Weights of a small transformer language model.
Architecture: RMSNorm before each block, untied embeddings.
Each number is 500 + 50 x the weight over its row's rms, rounded and kept within 0 to 999. Layers, rows and columns count from 0. Numbers have three digits each. The size before them is the row's rms in percent of the matrix's.

# layer 2 MLP down (transposed), 512x128, rms 0.0644, rows 131-185, columns 0-127
075:496535491504498569544560509407420514539406581463498541519593561471455435508577547449478479471445581429547474449474535441500534431435449562451431442443560509527455455596436516527425497423438458555498481507498562520473512384468501517571417514427507451519467508458546528499583470575396548508488430573514526474482468506505546496437567502454503577534390525510464477451425583541483463482450
097:444481501560552565552489451510546528464509576461465471550508487554592526487494380517496564433480601381503458484438479538533499423432461520599492452503554615579561518548551508456552541448458459542567458501472493466603562539537492457511522435451435492616540558489571514413418448489506505518480570550462489535443465485445487466439483518535533492600479470500445469519599440475510458450440
102:508532502430567570482563544481505471429473515473557481517542481410500488470479493541465527579546458530427373554458469455509538470413449521494490449463518538557447463423563509527546431597469525551479509433496505605577512516435503505469575471514470417473470427500454651567416532547560527497546589539498516486559478506413607483536516544474598495477523551537462615470525494454466453511569
106:441494532409554418568570490451455576474537419502512517582521445451454484495523500481447498499492439501489492497507445522481428563557501451458446426517618497413429469473368533456462496490598450550389552520451602541450513464514513551518524540531466445440460483435500484496621564481547491514509524518483473482521448579459520535489546490517572520522526488589452496475610428468370560484464
102:501534557506514475453566565481513543541495591540491509538526502504471515549502511530570567644474439405481548534532406499502531451489527451473547384555532491545439512516521515583528513572414436545506360455431439434516581488568447516586509467493511577537450508577482361489575474445611513579492483456480433541525483463532527568420519476541497551534478494468496511544455510487426485498449
115:428481479474577509505552490550621468460498477551423553466476482580454551469549418565473435458536524491439472611419559551420497454540541425543474482426554440577539517602513564472507471607488607465489495462492527496536523479529449477542505488530571562509591550498557457627493534558435413488492531387524501555429515535500503455532465453380545502461474544502480494500523464498460530463510
102:503465539527436532409502462503573521447519505474523473504619501516505535474494390539519485473515537526514409397502593503395484459443484503485494481501530551438537546601471511544489500440457487507443539487501413537504573485430458467552545436476496538591535470491419508405466486556613533470519513440472503537442486457542560561483424576382400552538489531488462481401475540562622484564508
084:489522506460403483535562515540592512484445420444516500545429445485486485467469588532425482514481484486518495399450507540477534518497568421567529418531538519425422515486402491454597520524543546516440549547535381496441593498433508530584474534511496486526494514468568541538518512487504502476607421490407544497433480403516563440474458573410471454481455482524493390520434551468468513490381
091:448493532559534568517609491358540504599479488550596516505488496471517524486523508499487460462457477454389578524438506483519506463628479459441512499496522562530465499606565610512567480511530517590499547475521522551516521501446537569489486392443537511595537497512539511447384488515466467551544505472451471460535505572507515417399633531520495485468510519440502499468561488574536397501509
103:439449574467461410480451483544449503439507466475460487392562500453534509483504484511585571547464551491601531552503500555534480458507445453553455470504428565500560462511446537499416511521607529490487549458561493490505479577530405527553494433595522511390540496538556529526444487518503542549564514576423453523502459510562449430454401472450491527401506512426416481503490443459597398563429
093:492528459567421482445467531546480575462440457590470507465535435541617502471477496444432527620464397517465481504548526662481481530515567460498546453473439586541528425505549457541467521501532498468554475481482443480423420460485532475492536515469463554452451545480471471490525494478587465595532416538492556477567575520488413512491423492575448439466463574500465508385427532424514474479459
098:484473530461475502539563450518577570350387569533499443396488519495511503534582474543528504579567472452515449434446424489466583524457448559475513443493464520460520594519584487494520486565496515516513469465494620596545467487429462506529491437497448569478442572478518599559532530555461484525534472500437459507503510513529541483568562530556587485557525434433566487461539452377507496572464
092:476505476485460524450544515481549465510525492572652549486550579455502514573555492469470417528390592438507468515486461517457496474505405612491388577407501479512545611554412443486522481473493498480504468575535501476489386483460519507541530441579565582509554481577452470467494487516551544471587452481474522502488494590500532508601486465400526445422498498483513511582509469531506418533467
098:500540541528418426490474504362459502478597455442467460469464508571459511580556521555428446537546458485521495534489533420473373457534508557418539582566516563481565536544442452473483495557542479411508425511415447492482516525496613524499548476524518481465499509467392483607480510439522551597493454566454485439462499527515544451487527562502579435568469519389477457505581440484484481539510
103:435522496576422423510461460477607468516476538576476446509504487553558473429557460498460485553444477535570486424436446473470465512588440453419607486370513515465495517479437543408472508422538465574550470424458528491444494481517433496500471454517451543534580415452571554444474484411529497439492375531451482493589519504509503493563498454465407432477477467550503535576473481571475469567481
105:554476481552372579523462504573439461558484406587439466557428409520491496465555499442525499494471548489420481520549569431519574434538483520598572467449489502482481554545473528560484532524501503499578544503542583527501574545459589444446490461572518443560514502511585590467447554475484415397526535560532562482522520439543512517478569436472512529460433556437583515476420461528474523484421
088:468395553408494464555483526559410511384483494507429559453538524482516516523555471563450507393467505548578541462566489521437455447494482497500513533427494479439579473448462546467462434550449497509508606487597419560499527516524473433482455503540497484535492447515522482470504548440458562584465484517524440476365427480523593549509425578574540533550427459543395477489485568425476521448455
109:547441561503480452496491572545540482613510518523435499495548621548508511527511523462537486451563533550618549499460598500480479395530523478428527540505556509431508541462570586416540515506475510504415536432433441464559562560483490550515416481456504531518426539548560568421547420557514525485567517575479479465630538475501488504484438506452572525396460475482486530446435457577482515420537
106:457459383483590558455610499490498466472560521554486483489552515537443492447498482605488542404488577502480501370504508558551547442475526501494522534501483508447409473446503586393491417458563494605528502504492488583506503511460560462512527559545516453515606473514473486497493456573512390441564519485515554483453413506407442495517557483487524429545622474435431479520457485455460470559544
095:516557452496611501551486493521499395551505557421531482504582533537562465470595506477506470520437515417474479457428510501577577458497486489448478431426541537387571533459431519512551463472547462527553516502488486501492539511521519445578462357497523502493570483470523628438439458434476479580489408483498471521494578442604560467516532613414559516505522563435479470477519499455497419511543
104:494523454503546534562476602534416550527604473404507514534505482407447443491471506386590504514522575527489553484453506525506479458531491510509480497612462561485479539446461441552483543408460433449396643528525602441433500505566434488445516535488496534574525491478512488456486551450537477434517578536561489568603474517479519440482513472503445556516418456471519532531465484470551558400575
103:492563486576492447514550491545515470513519511556515508525491495578529511488524471537569363496451430530573553427416473547493615571575472414502453470482507563432490619510479505440540394562537510501531455478479473523462431434457455530518550520493546545516540498512554484569473480562494413450618597561568456506512497503513455576469499543560457471463584539446522438499441438553424527566597
082:450472520507621566511417578511431495521476595468454484524557569531482422450478540478578476498469550435533433522528525594513567460550581462497538563527544538476531441453551466476468494547377529545543442524502518524534418505444522493485489563510529449428397496480544505499534465597539464583475540506483449556450415484509432496436546449574523529456563481451416530373446485552545503537407
103:557517507491565420561421452485410538521541475492507470457524479471532599407605461487485479527543648435510598564425464546363520435453499525520429485515507542458514533572560495466462445566529445472554439537419413488557524541491584467494520443548513482496495510551401494471479576462521545461514497460573502460479473482506460483569542581454472460493461564470489495449470399501438403512495
100:495378508522564430513501533540500432449534510530550496517471559461437536458438579482470509469529481501471458544487547604529489545460498496435471564419418455466563565582531484525398512490472582488572525349441498489527480463469528468519529520505533412514422518534441521452486477440427446472535447526580551508488530491474499458509409637560530545416510440488456607481395420499466541524497
088:515570487438429393548486464514467582441496459463523510469496529529419457569517457556565493480496542515522472429444514485509406503509455499450412444390483493492590565534454507418415471459483489557551557557619488522450605484440433597478495465507518571457450514478516538507490501490514378474481392438495512500529539469453577570506498443448523498519529471569425562445474478486570620535500
097:544562488571421519542543555483561419447502436546506581541454432518526497606449576443550481565552548581498540453419602445533548533454493508543545582509505580496541473509531462496531559614568505565416535566522459575498478362484509467452415483497446464511551498546500481577457475569477520501458417521483488509503505639508603542534480550509511523479488530516552435558482456485458459489530
113:450465524536504451407525438509513415491575516481483526479480433547488563483440614499502522519538440445585418502505472508524500531572534517541439458383609452453450478438508456458567421497524451568519463427421457409401519510494505532506449474573568465380536473517429472465495534514610446491483521553553592489510463584398543470461496581481430497512431523506596496519476500521512475469502
082:523445435523489479526511690443578471415451450425399503498507479435478482477545519512613474522526480462477540586504559493403550561467566489480527529493508504482440554581499474504483530512496538466404456400556444456531543555474445550517487458510492482477544587484483429537471412517415413506519520461496497449473556512512435483534478473524568503482419593520483498419435383526536494576540
104:481494504592442455525462441495434450554371517499489574489455455489477462489556501504571439459563528606590510462546506562503503487533489525481464492461472474539427543554539553504559488415493522544562498402580572441550579471459479483455498496538544514529531585542518403543545454480460394512513511520558618500484417519467590591540563462511509470566441362486501490546562458570549512469501
109:581413517513572553407480496514483477478526448487492548503544492555478419531495554454484548591518483516549482543478459462485541517508559491571472440472555529496504514581497525453631412454508488563495473466539512634428461441479522535428555543433431532485463410489480583472544568435486522620522485538504529489534462466415396435455491596595470484563383517526556567497450543498543529491497
083:562587448460523437450452496479440459532540553541488413428514513485461487532491532506495505521458641388483497477441508410491553483516472407567430422455466465469466500508446565470521555521471560601456464472497480535525443494531504429477515484522545453556436521442501536473506439508489514580637377501510467569518537500467455554454578444471580537443461534592538486381561511507501539527587
101:539460446544497494452516395476523499554533522525565513478512513417560516479553504585486563500533465546612575532433535479415437415479578409471544570595518556580461481518440481466505508499470479447417457402487514530545486548562556602574571535507452530535511529432506477406536469575499553433528399553528544488532497581508559577570494549476496510515458496538501493506474386457419492438537
097:547490525500461552465444421430573447538462487451523488503458471423499519488420579391586504440472390498519438513442434498442508511466447529465524563428416487514537578445455532527491438566551525590495560473540525547501450461588474519539459582576462495510500449404508548479500457544448447405472492549467492458514552435537472363559475499432544498467464583492470615524433477489487487505419
099:538536507499572507463572514484550450442485505497477449544522537564496542529454549456449458507620466556486539481381475478540482535489564577457546484480429480631539535524457443526451490526544482451492478527491496610482550459539513554478538538525452587606459503503466514404446504515508503424590477534576474556551494429529420507418478512515519566417535486558537541647459498585592573469556
093:496404570560516549548481509514572437484511522585467577497485503454482440482511520445513496561556444458571421476510457435472505542521450550501473467459605511506568575482461465620465438477438456482493485560456490627465527574455524592500523513520458471475579495517586504498513534539543535452569443483585512454590480501472406469516467515590493612445467515635551532493579444465486476455564
090:478593478548481499412496488481588527516544474459534479457585440544554485564537403455469542483496439472385518498512490593436475436467482492432550426569548545466519442502583522565445545486395472507456503496457474571428516457527581497498464493437481515451390498464514568463482481575382488529561430430581522500458478501555441569600570492447467521459554499528580449536461517444465452469445
090:498458508468443506384584499529463435499546508429550458529567458448495524528551520460431565560487570440514505537648525457526559449584384524530521554462452544535471429480485486490598516383502468436536568542526423501570441487457579496540549479450588450510436503509431605535465496522395503451510473509504534523517574481548598454526556551520558482508480532468600500489526485470525554487451
099:501533526583443468459466528516474478494576473552494518452420510472489466635388507596491484511482412445571461502474413503529443525528528527475507385427537540612534538525522507513591447559503515535378492555491556527548456528533512446515498512421454515434606479525527504387470550459540496481471469445460599512462477509482509491535514512492559521478370504570473505465571505493641453515494
113:469447451491471445426477540511508509514534479550504399443479433551409575521409518470538458483489508583563532517544482468520611508542534450523449423461548482473499555477545487482473492477438547526584497447473529537580539584498531515401538583400550593542507493520477473434470559431575516422497612480502491473413552406502608478540451444523540535419520476561428413515472553449454503521538
101:479446579475564485435503397594428476498497555495429523530467540520483438460513500472460464534514493489518471463534469604492496478450516519432447513565537428518505474548548452446483585464564460400474538499449526469542500465451525503558461572563379549525439397528552528577484493473436578441600510500589417531565433502516497607417496451551498558470443533477493411517450422498475495585435
073:508359498555451471538534584514504540506581450509398519513517466473485447539583543493523526537407423591590502513563503535568502504566500538440486538478363506625501481557508480511554548532511501522515483457564505521534508437570506517390459560499454408532567444431540494533460501520501535592559516488433556550576425511528469562471470556485496479564508444528601468459481535520457597468469
102:624554519516491518490554498536505411589470523537465504581482474462501571485538586491517485494478533428501480370489573481474467526503462438586458562450490407447579435602524540385571440592467531466432591501520499604392479457539512568523483465473493519476420485448516540487497522491416428489534506476458476477506472543466607573477559461483562519506528513504451591457498583523486499485455
106:570406440541546566571525482519462557493550540548441525566465460548389571483487431531559496479519429422601431483498451517635479493456452575492519505414556474509496465474456506484458490498467577507441605513454442497486536467493486512490564500551509540595500481504499434576506447437488523427435532533525612542505506392442523503522471489461518549438547413425501516470576600459505434559475
093:542528555380513469543478548482423387528507522519532473518457608520448587526543470547589524501477547528578456547488503501509448426625500531448409384482459482442466546564478515428563480487544399511512601427474429492452510540497411528447503570572549454524442489523473514413450515584453503497532510536606486465486497571504489441473486502526508485449494483443546463546403471494470566545450
087:475517384546487466501367615490469485452483485501524448571559474445520565460510487539547486457540540468573407399460500545395534499470564458549488470581536411505463487488480456382412608453487518512447551553484453551492525517471421512490596497538530464520490445565592482398461489532467512510463581488498492540461509394574460415505512503523490504457455592497534498497523525483425428506518
100:453426563506458508550519466525473515474475433414413479559483528472452476492404473381594535502540478489418489539545534460392628535599648474394492573470474490507492495469557450524527561579471433464538491548513433396495494468471469511491494485490465461469543471494478457545486543471539496440468538646493431570443494527441534501438483510478431472476565449479558444493560528502459493534460
073:576454539380470552560538507521461515528505436533561545462448512497507475481482500596400520550468430563569611452560485506550526476454497497481577511522431475498480520442550542470506497486493425468505478433493480576461611490493490450429498478390473432482480422526510515534524486464492555417515594527513457411401508521472534521392394458578589554511555495470577610458459580478509516483490
071:447530461509436562414439499532531591522530534510585446565496511493626530476470548513532530466560478544528495472546477527579566558510553488505523564472467409575462549529546455500548403506474567526426477613513478489528497505554505480494427555508460583465430437487529429518498467516487470468419449513498540467499455524583554582517475641561461434445587565423515557518557518465598439513430
103:523508407496534642476542441487543493447522547417565529481445535473637565481504522534583484528553530584419492521545435538432547571508577480519533424526538483457447563459504479473451460578572496510593506573486552501469397446418601419474461550496495393473490422551597548526535483531504433445502523510433502457428498498516522473464524429457494453504501579528454496512549476538484465544478
098:489379468552580468553541565459418534471560527552519622406629552550467495594548434544509447544506480501510442402500464483371497525525440428474498454539426483550502564512521480429432469512476475515536538489511553476596524468500492443490448522465468453489495431525587501472521570451408524517546470530469449432439515422519609599500565504439570483479482521543528461458514530503488545492498
103:541569545478491445499511520445553492513470423587499564397519499463497493527503576596613560550493570430551469547499469458510581480582484510445489600430531553448500408528503454546454529568535388569534501532540520512533462454387529471563505436431512490471543430519517507524465460489514475487509511557485525441517539445558461580515596504626484551518516472567518437553419481532549569571432
085:579495442545603538489552572495502462536660461471424517438500523505526464528544427510459516468565425455466537540448468506605468532465500590395529547568412480502505487482487493541529518599494492578516520565542453450491576465534597498451389619494458498469465534511400484572567551523502462460542514454465477454512547463644461510526549539441506581477561528472516485517462482498502489494507
108:521543453602512488484553446446391580554468414535528477449571489460550392458476472400475469511499572606462468595442469435467546452499485454456555488534490418482465440423479563565400523502520509537543572584470455531495548466546405530536587555508518481520408511511524517488461456586516526518420491493510394563493481505550482523543500477542468543504511509537416589519519496513531446485616
106:641450532413462538396531508495439544487529477430470512426530519503591567509465505511464579378517510508553418530482470501537530419500497434619489475556525520468517532538556492542521508426537511415500440460437475567573448524565499481559483482458440477441501522576477534522582424400555530457558550448614488430488514478538491525523496525578595501543518502500575510459515418479500468491411
# layer 2 MLP up, 512x128, rms 0.0643, rows 132-185, columns 0-127
105:415513444458503490484551396473569456507492484510466461500555457498524513559436527545500464504436551481574484423426545525496521489479469561500471333466552428482471571508532445441556482601492521525549480487530500468488545440573508585458500558594529517510594454453441497457450447536548510441513496515462462550473568401434507508395391422411481502495572486556498424497459480431471573519587
101:567559487610562538496443531490459510580443450519573531591525506485528464523591542552572491510490625575441567522482422544512552471506505476488480604444437589503412557613487535479491500553481394474392535497502516492536497562484432493430470479418566505402519476462362518519493570488500505530522473484523569528498479472515423439486452448533472428496495487483457531471523586560505565518524
108:502520423525526431576498528521538478511554540545492505531541528582387475490534476441483551500512489485551415494521507380474516442531498524437519463402424587559473472497447468511543471491478522449478505482512541447531407474452541524402615461548383490478491543539421526521460581421482489435450510473398516512398435491449426478531519425539513509466464465576562556527350490512516553528435
097:523487446490459509538520486506532580582564494479482517516552527435543434483429470595519511493537533462475505511602546573501504532523449406439573527503542520611492484511438575537553513534478492583379449534439488478457507493393422546477562508498479528457440579512612477535444542581509448465541596568455412471574449392497493527550508429467569531520470547513435465476445564471533448443451
102:547450407460457560606505475471479563558496430432497552521591412494428489465468600501590553457461510492510602482579532512501515542497493465451503547487456603478524499476436472591512468542421503529499533478598548547512499608586416400555489475479394493522569508554451552528570445520554402540481406422467535552515559501475515490493528512523448494467411541500480487523554454467481481444508
098:524456614566533444492436457365477492622509497466458505501499467532461533518542567449518457453392464449364484540499541473542483508488472418455417543519500507556547516481559395480457503515486476537562493558571534503586528477540554544582557555475591568536440596530507551521460493520563482518477483521505508497559490554449519509518404491480582593502571457495585498600526455418499494516490
096:500471482559449518497501522504461484518464491488488446464492470466481550535454513482584537379466476556374496397450398549574466386615498476600460509595446552549575467533554396543416469500482413462537516480492507522446568449544484484489614524505456454524577455444523491531481552554511504489482501519610489534472472472473404537524606554515520421534525482545526500518543429525479464433537
099:501462584540485513508511572443477535490546448529493523443516590529534466492400450491575474514513407484557474387424525500512508519504446523485513559396396514499572490449467446527478609534422396547481511474564509362477486542519522577508489442545534563477575521532528533563432473407466474475491633485479505566456547480432542478442415487434513540506491594491465519526415454522486546454465
099:530525539453553610475487607441564538565501481463374527502548489448422497487558521546470466562519474440520455469530496460532374495538483477539472547532571454559468463507494496440509502520509467468472527583527553551485568453393555515470508481458477459527485470501534563508477531511549536697469495479518443473468482509503548507606518414483522491523632584488524618542449563525552475486436
099:582467473488491601495540513541541539477475511565504449491513480440512478535536502604538575511646507484639460409573503537494462420445449455432501531512525531580509528513457500506604480402405510486503476525515435535544497359623482513448503565432538575524533449528439503423518536532554497515480432446540470538465530427545483429427513559431526489511451474570537470536486529487462474502466
106:537477562423513510515528493472554517479499474559542497447474472553453565450462510437469508396464425497562466518427506521542482550444533505553445551450513566573485532420353531556497538476468492605496516519537478471617461451496507527557516481503475620464498595477458416468505487469502460523428534466455501507627461454480568550492555443496491439550499512465430601440413594473590543565449
094:506451569461566553507521543464536441646475540431437447491500582616433504563545505492503545528500496494558493513466505512481474508465435484426433487563479447548430567548469500480466456449479422486446656466527517539527518500484513468432559517540422426444473535521550533535533630444520505500540499492467448590499540579479514446502574504543418440564411502521427601442465475562540519530498
091:529425487521551569491409529446541499534367544460554479523426494552520406547492548472511544507446570493479530516553500469435518523521449449519407468523485452502472434425550551556514474535415590465465464540495478641514410395486498486450520486497524560612516561524466537505469466505489518441442514471500541548606451403463454463498543508500441552413543496505454408586552502546488396509505
103:523523546504463642497594428476576594525533592485444447425478457467503492527396504553491567521557459491460457471407464526472505516508561575443481559569607501556525409483500531535569480532524481496499462391601434558527511481461542497489452498538435399484502512546518496556463520453542468457508437490548485455393503465473522456522532500574509511598469545561592545537490470505576524424567
106:459476479451476588501479466509512455422448479506508467510401475413543577523497545562616500564395512455491451634476511466492489515517409459555609510454496489571483435455471532514513429496491541477453513509459474527540600525477468606561450513480427536620533436517487534477456492573483508470561468451558572492467390442582455468554477476549421471582525531483504498454479461499538601548538
093:509505535554541399489510459385476450492494555466469558565457461449566531542483430437502479494457450493393498475500565482526554577494558526498420470521499450575624520440450438458474399435409542511451457587382481529517451488438573489490591510488496485578508535507446514479585486424446493511540463496428482545475430582532506461524542585427484526565584435473439557517483524501503467466436
098:542543551484550495445515435493527508425481504455541513516515509507555449405539542419489511426495433564532571523560542470445442587528513476438438551577503533565540533562535510482528582512529507519520516502406524437480474471470548552467406532443493565524506391508477673589546436555482521518550547425475559524544509533513466449475525453537455444564491351567497539471532574443511505466412
103:520493528496491508579492482500608399517418552457393482441436521465496495449555397553511588514417601545618553529504506503405484527533470433495527433509549577447535468532495547549455528495500582442464509516442455428566444476417532580535573557540472407517502508514532435474448542466492483507489488574479508437467545459599453470512406556519471513465489538512573427468428531462456541552453
087:437614567460484473454480452504508464519582425397487420439562443498510516493528447470468585540443505479534459497501515488559588444429537506408496481535510559473508418471494440518510485460462423457405552490482481527504527504493508421454567501466463489440468550426492515584444469475543417484493478416465458586450498480633540445449542486564539573464541533371506470556507518434532562470608
103:552523535490487512439541559563575507470512518515545524588509442539493496451486459483462503534414515447531439510362492478494458502472480612496496508515573483492406562442543543514550477516437501585568455532429500507478672477547466519502548561503552469397498402362492539493477452566471504484440442485399456470538420555410490475500547421463459546436547462551525515497420450483469476515492
102:529480448529498437550563489504467604482416549499463510419516440492366527474579518498562434478426524515485514521512595420436502454457428457504442459450460462514505469524498485428443535467480443468520466574504611423559393499495450430439493459512429492468547465457559600522532486453595561511447527525463570455557456504549523503558452576542451589528509482507411581547446512413522460478518
084:431504538567529493441539485510407438461586506448481493444479552560510528450461485423496537518476567435517541422478615565472439508435505486462404455419432518580484523485405529506518590531567529518570543493558395516472483586572496427572509529527445530624548458539491481527438503558530492421501520471491406496574494559532456493507480464543477418506471540589447413585534489483490479457545
098:511481500567546464523475566437429501499513383514484500437492379534495520523468480532453518474458507490534524444591361529540461487478445482479514484394517554481459436443466569432553437493523504549463478556585466531525511527471468568541555544517455447458460532531536544496438498483385474439525582614481528499476423463385532595469460529561512523520552595531487505439548475570587594553489
101:429463519510470512488462476451478496445568617500480524415524456466510442540542474363480549504471603555525543441507454541463518491396525494482506517417434640419464455501558478495497571491534396451415531521391532520538513431520583535552536462503498535492507495471443582524578496544439565432564501597458498484503531502468462568512466474514394513580526549477497574529487452456430538546485
089:483472511519445478559390595636486518455532471395520564446513467516542513528512608496470524479434467464604521521556431538438476513513492439537450469442400487428484576547541446535506511660506534472496399500444453444413489515540499423437516510526563469435550514527502509500465524415524447465483583476451577517559515463508517511409467568537565573528498515458476499471501518423535454546468
098:518548401597594502487465506490546482477519476489520493528558490520437607615460478540514500535494497535553549506479500534449443602541458542495460515411492444467540415522485481510528479538529396562441571449520391543550579448485466540537541449419520493534484448523542534454556538477498487476459438467528528517426471529501481403389426386563563411543476604541503496552458523565455554511430
104:391559507512521487527517539433437481510446504477509564486422513540491552458509527469615531503550424536533563576398473486561451528534561471483436463551502453542444614488413525452496547528462447561485538535537485511530448505441465465525413513495505398483419539509557544496533520502531538474381547556431528586548580540478459484488543447617466590485454558500515610552441547537535528410506
096:495468526464508525466543462580474420471461514491503458487493540487463451523513488421466488502609497435488516520485444524723522475559463557441381491455524453444440374449530541490499466506418441531535442561459512516521530540476534474426503443461446528363465568455402562505434540502467510536527480562484491565522420493534537557491431576532519492565479522484522498499515520406436437526515
111:626473479560513517352554464488482463502523557492555477495506547473479379509586480471474494449472519512508478590459484489541530384434581498559431468405564464537517557438487519488558541557523471549471488600505504550536495496535522471418382542507449596492434438424508424533553449565522519497512518481421501473431423518409451510524579502581457573477547504497489551498419478534544494511497
106:521474541406428483474632415450498534488523476388603451414420483525479433472516437643485465505532542511517466564505545463499475508503473476532500562514557506499580524494451477541508511506464494534476411577513409514466507431501545412539463626481569526500478468458495512470527539492594598437480464453483477529400560465555557510543540524431460519494453511418494489516369552505523535518457
082:558460483405529468557516534524527487530536425471531431561544547478533521467495613489488487448492545376555511524465558508513498517397455402484492531471485541553504453513599465506474466523531520604536502438411551385485545445485524479633484586600559478449591514440505468484507468448553432472522492428586460497554517558444516485567596512472532484561583540406487537462516503444500487492541
106:526502546453555509585492479592469591427506505506451473447396459534500456465523453553501354494560477440498408391541471354404499459502593557548524516473492458502613522419429457568549533512573486533453465481490509490524459473463498487530455496575559507529547530491532418504538498438537539424458468518569583507422504494479571483484451507581535417520473479533538433512564501536437498516503
102:440551539512462535564430547462444493496417504436521457562540482456478473547495555561479500435538586544588521527452452512550477478527549484524435552543569557507442446541477465520539400444473554595486488468423463529563544486479458423495542471506450456466462432474425471490417537527425576471451501458411528466496527437432462507475547466412500391621497517411571476496515541627410500455496
095:494517542509503532600492482520451495425474468564506518394519407576577440515525480469532446570466523410602593495423575481506547509435465457475520547505494483535542403504487493564397514505575510451524487552553570502677550404566530541420518503537549499475464544532552519470419464541413541532473515512549502529495503496473592573491479517503527512478491494455502482493514541563456616486602
101:535549499535481489555437510462512497486425498515436549545522389572447468479422533520494556409392547468461523472504477433402512392496510453599496466531446533590470525530513601471594506398416536390521528559425544523510450582539536454506502507531494535525434548486513497458512424477560551475480552542499463501491559502501435456515629458551463514526390514485442521443563531455434525555518
094:470446528526531485540406455500536510406483506470534434504537416540403523553595486481548548522590426482500552546552461499495426473491523475558516504530525470416472443438453423505527461484482439549470534533479627411513475504409347491459466519484567471522542519465521459480448530454392518509516542491532479469442561438557543439479490453539565435560534477521622430533556489456431515442592
091:443537540554668510516531541570487475480482538544476436518486457511439540532573641507515384508518480511523465466515608558491562477515519504509545441526507496512514474492441493555577537384543515468533477379506436470420489497592573526505489433562545524455492479525409453548408464506473504544418574486550495543496521502486528462473627526393512506509522575508523472451478430476482541431547
103:489465464500568573537590470453528481543476491499498549579480565553509530417503589433506474471409453525526495593457568480532458546421476438524501574567502508445482525460524502469551537504475436530455549399530553452565507525368525452526571492562458477571412528506505582559502537498483483545531488413624480488438441627511495535526493613474476508457479486472428474445556503401463439444485
108:437484444444532522572491500451498497486538507556506534576424419471532493558462516551508432492452530599542581558527547415514508449483483573469537648493628465561492501581518566546521493543481490597520530513448455500523482520437393526589529581418513472530449600467481482507502450490498516545504466538453543611511556415519415427468545528481435504503489570466589546469504444478514446495576
107:477544456473524509546471552452441553414475503468612509493462436497455410556526526429385500467497525540404471495520576424529503476564551495556488449471446604484431487482532448590532417535474477548569545491482534498462500468483407558494444505486425490490461591341456535454623534471528431429466473444481531521540443478476508459536481528446508439488492558462490554534488596550478410470529
080:418467475499469580438547509480456459565540497477531537420508553500581512467566478597450508433452440496573403503438504436525519540618426533465494477532592357481571547495500493370420513482460455401479496452347515530493519523510547530485470483521592445472467552546438514456534532476494531571563493488498487576557474395497493540480481467443469533436448539523515532490556456502552498510478
100:527488580440589489491520609484421567480474508500480424523482508488535435496501466529505465466496502550518537539508499516544457508502503588494613485479563589574540506556457414549519469428442597473450496474526584463497413554484526412507438648532582501452449508470503450533468410503401465499545504430422514518490463517452521496548460502518390510541574409482415556589491520416475541536501
110:481509573506556522431511554450527533513500467421516409416569446538512409413454557488547475498447511439523550482445502539496532445486543511566460469498502476551552541525440538369498495557448491505492484488533488575446535449452521401507524496459435479564455501512486503500453487414472480600675464477427482554423536527466538526457557370517457611515540562430480580496496489437482462565472
093:497464501570506500458450485566548473543400494498519592469510540337571415449493481502514493526491504577477476572471517520537595550427483480469537500542502499494452508507528513471495458547545543547462401506455497503450509417429576526495638500401604522451518623441521477478477430543588432471551495529573440528552531453443431443504499408489547553487564448536511436476452529491532468493438
095:582507455524500439585424460468482453424474581602511465506479454454485541532480532466563479500514550452505493468561485565438478496473502592421484488506532557521629498545569473571487557462617424579579419480499512438575452496524496537600602565448441550531568414499513478494499507549527435538565505527443465526469485555465401514555542502473510517502444396556555537482559556533489468485429
104:529448491503536457509615432556461535558488599419446418543474465541509412472408437448425550470515526363453507554498476478496555516516502397584566514501497562492485561571529518490518505541549470494424563464502494547536423552533496475506490607450533469538422575438414592492514523474493569545478448520484467543480536569530562543476524437516469424457598540492543459503471459551508406428527
079:426566533543501423558472416468509540454503447532479431587452558556515497530445456399439527465490495498501482479525604543520418532456506443564470540499517570519505481496439564519549460511447507394529491516530429438472447529457495464525464421457505526425508628482441544586569573463524530554498505390413494537499484516515544471535493560451446474469482427421365516509514539492380480585527
084:421432380472595467576576505548522543494501507492510373586627481575454449475502510504557451527538556560464508511481507514463561511473508421506537536484612491548511511571444517415432542491508493475446513551521600512541465518540480553518485487417509488473459470449485514474546445521474476482590491512529489433391480578417497484545504517454602597475501422533526555378480440433526519518511
097:515497510457549481448540547504537610492518439502451440560547445481480472459520576523573507528473485530519458408482476407450513489549553506525596486492546614368532509466440484482530566483451505588457493520471526532553495466475415568545457618501583423517422451519493499551450517546451496542585529438511554461458522493493412394496366527435477550492481477466505425572494417480457554555523
096:428539511586508590516456549545527496423472558373541491422526510462465435463525462550467552516500538534524446529564560502468478464532475449526437406522472540480477549444479524444510509538446513494506552521468410451646564541554467468504483528576450440503434483521518431556460524407399501523508494462507522530402567382543519524550545480511429505432549601503530525494534500445491355532465
109:525498513476505477556542442519510540500371584418519520547457537475473459571505486518468453518451599529419505464398624450552535535477545516484536545471522569457495520524546509526490397493446507495495582554550438437512502478512431457439582545560458469493486491433498548592415447491414473451450482446538422511539551573457420433483547491495430433510557529434583519571444490478431476412429
087:406509497491571476470484507547558486401589550471533498544464456500457503547380508492456518493494500560488523522506468503512462498458485453454585536503433480430564493503484514478574487514472564599583505502420474497511536584397534443467571506533398433519498612428535501551600565524514496428595468560545485529528478472477550489440476571443568518489482452443597402522550400526462562418518
104:458564489476429510513467522463559515528509506522552419521561549540578521414498630534488501550558451495623517473503483478530569430502487422599452492440488555435469466543513530468527532468553504489460512431485495446567559460626524549536529492474534357431539553479460483552534432412528441550495545504492462405512415505497413447568531520465477402525448449535515385563547472486478503488472
106:545492524506537464571414457451484544540440420438510516612497503538525477507523509443561461388482451552468483507491538409512443568452515515564419489470498528498548387565494472490506449463571507584483402595528454468465615479489504499511443569534491468466525474450574485490384479426462513522488466566423407468461470512486569543534482555491411438505491455378494456461447422567518456551500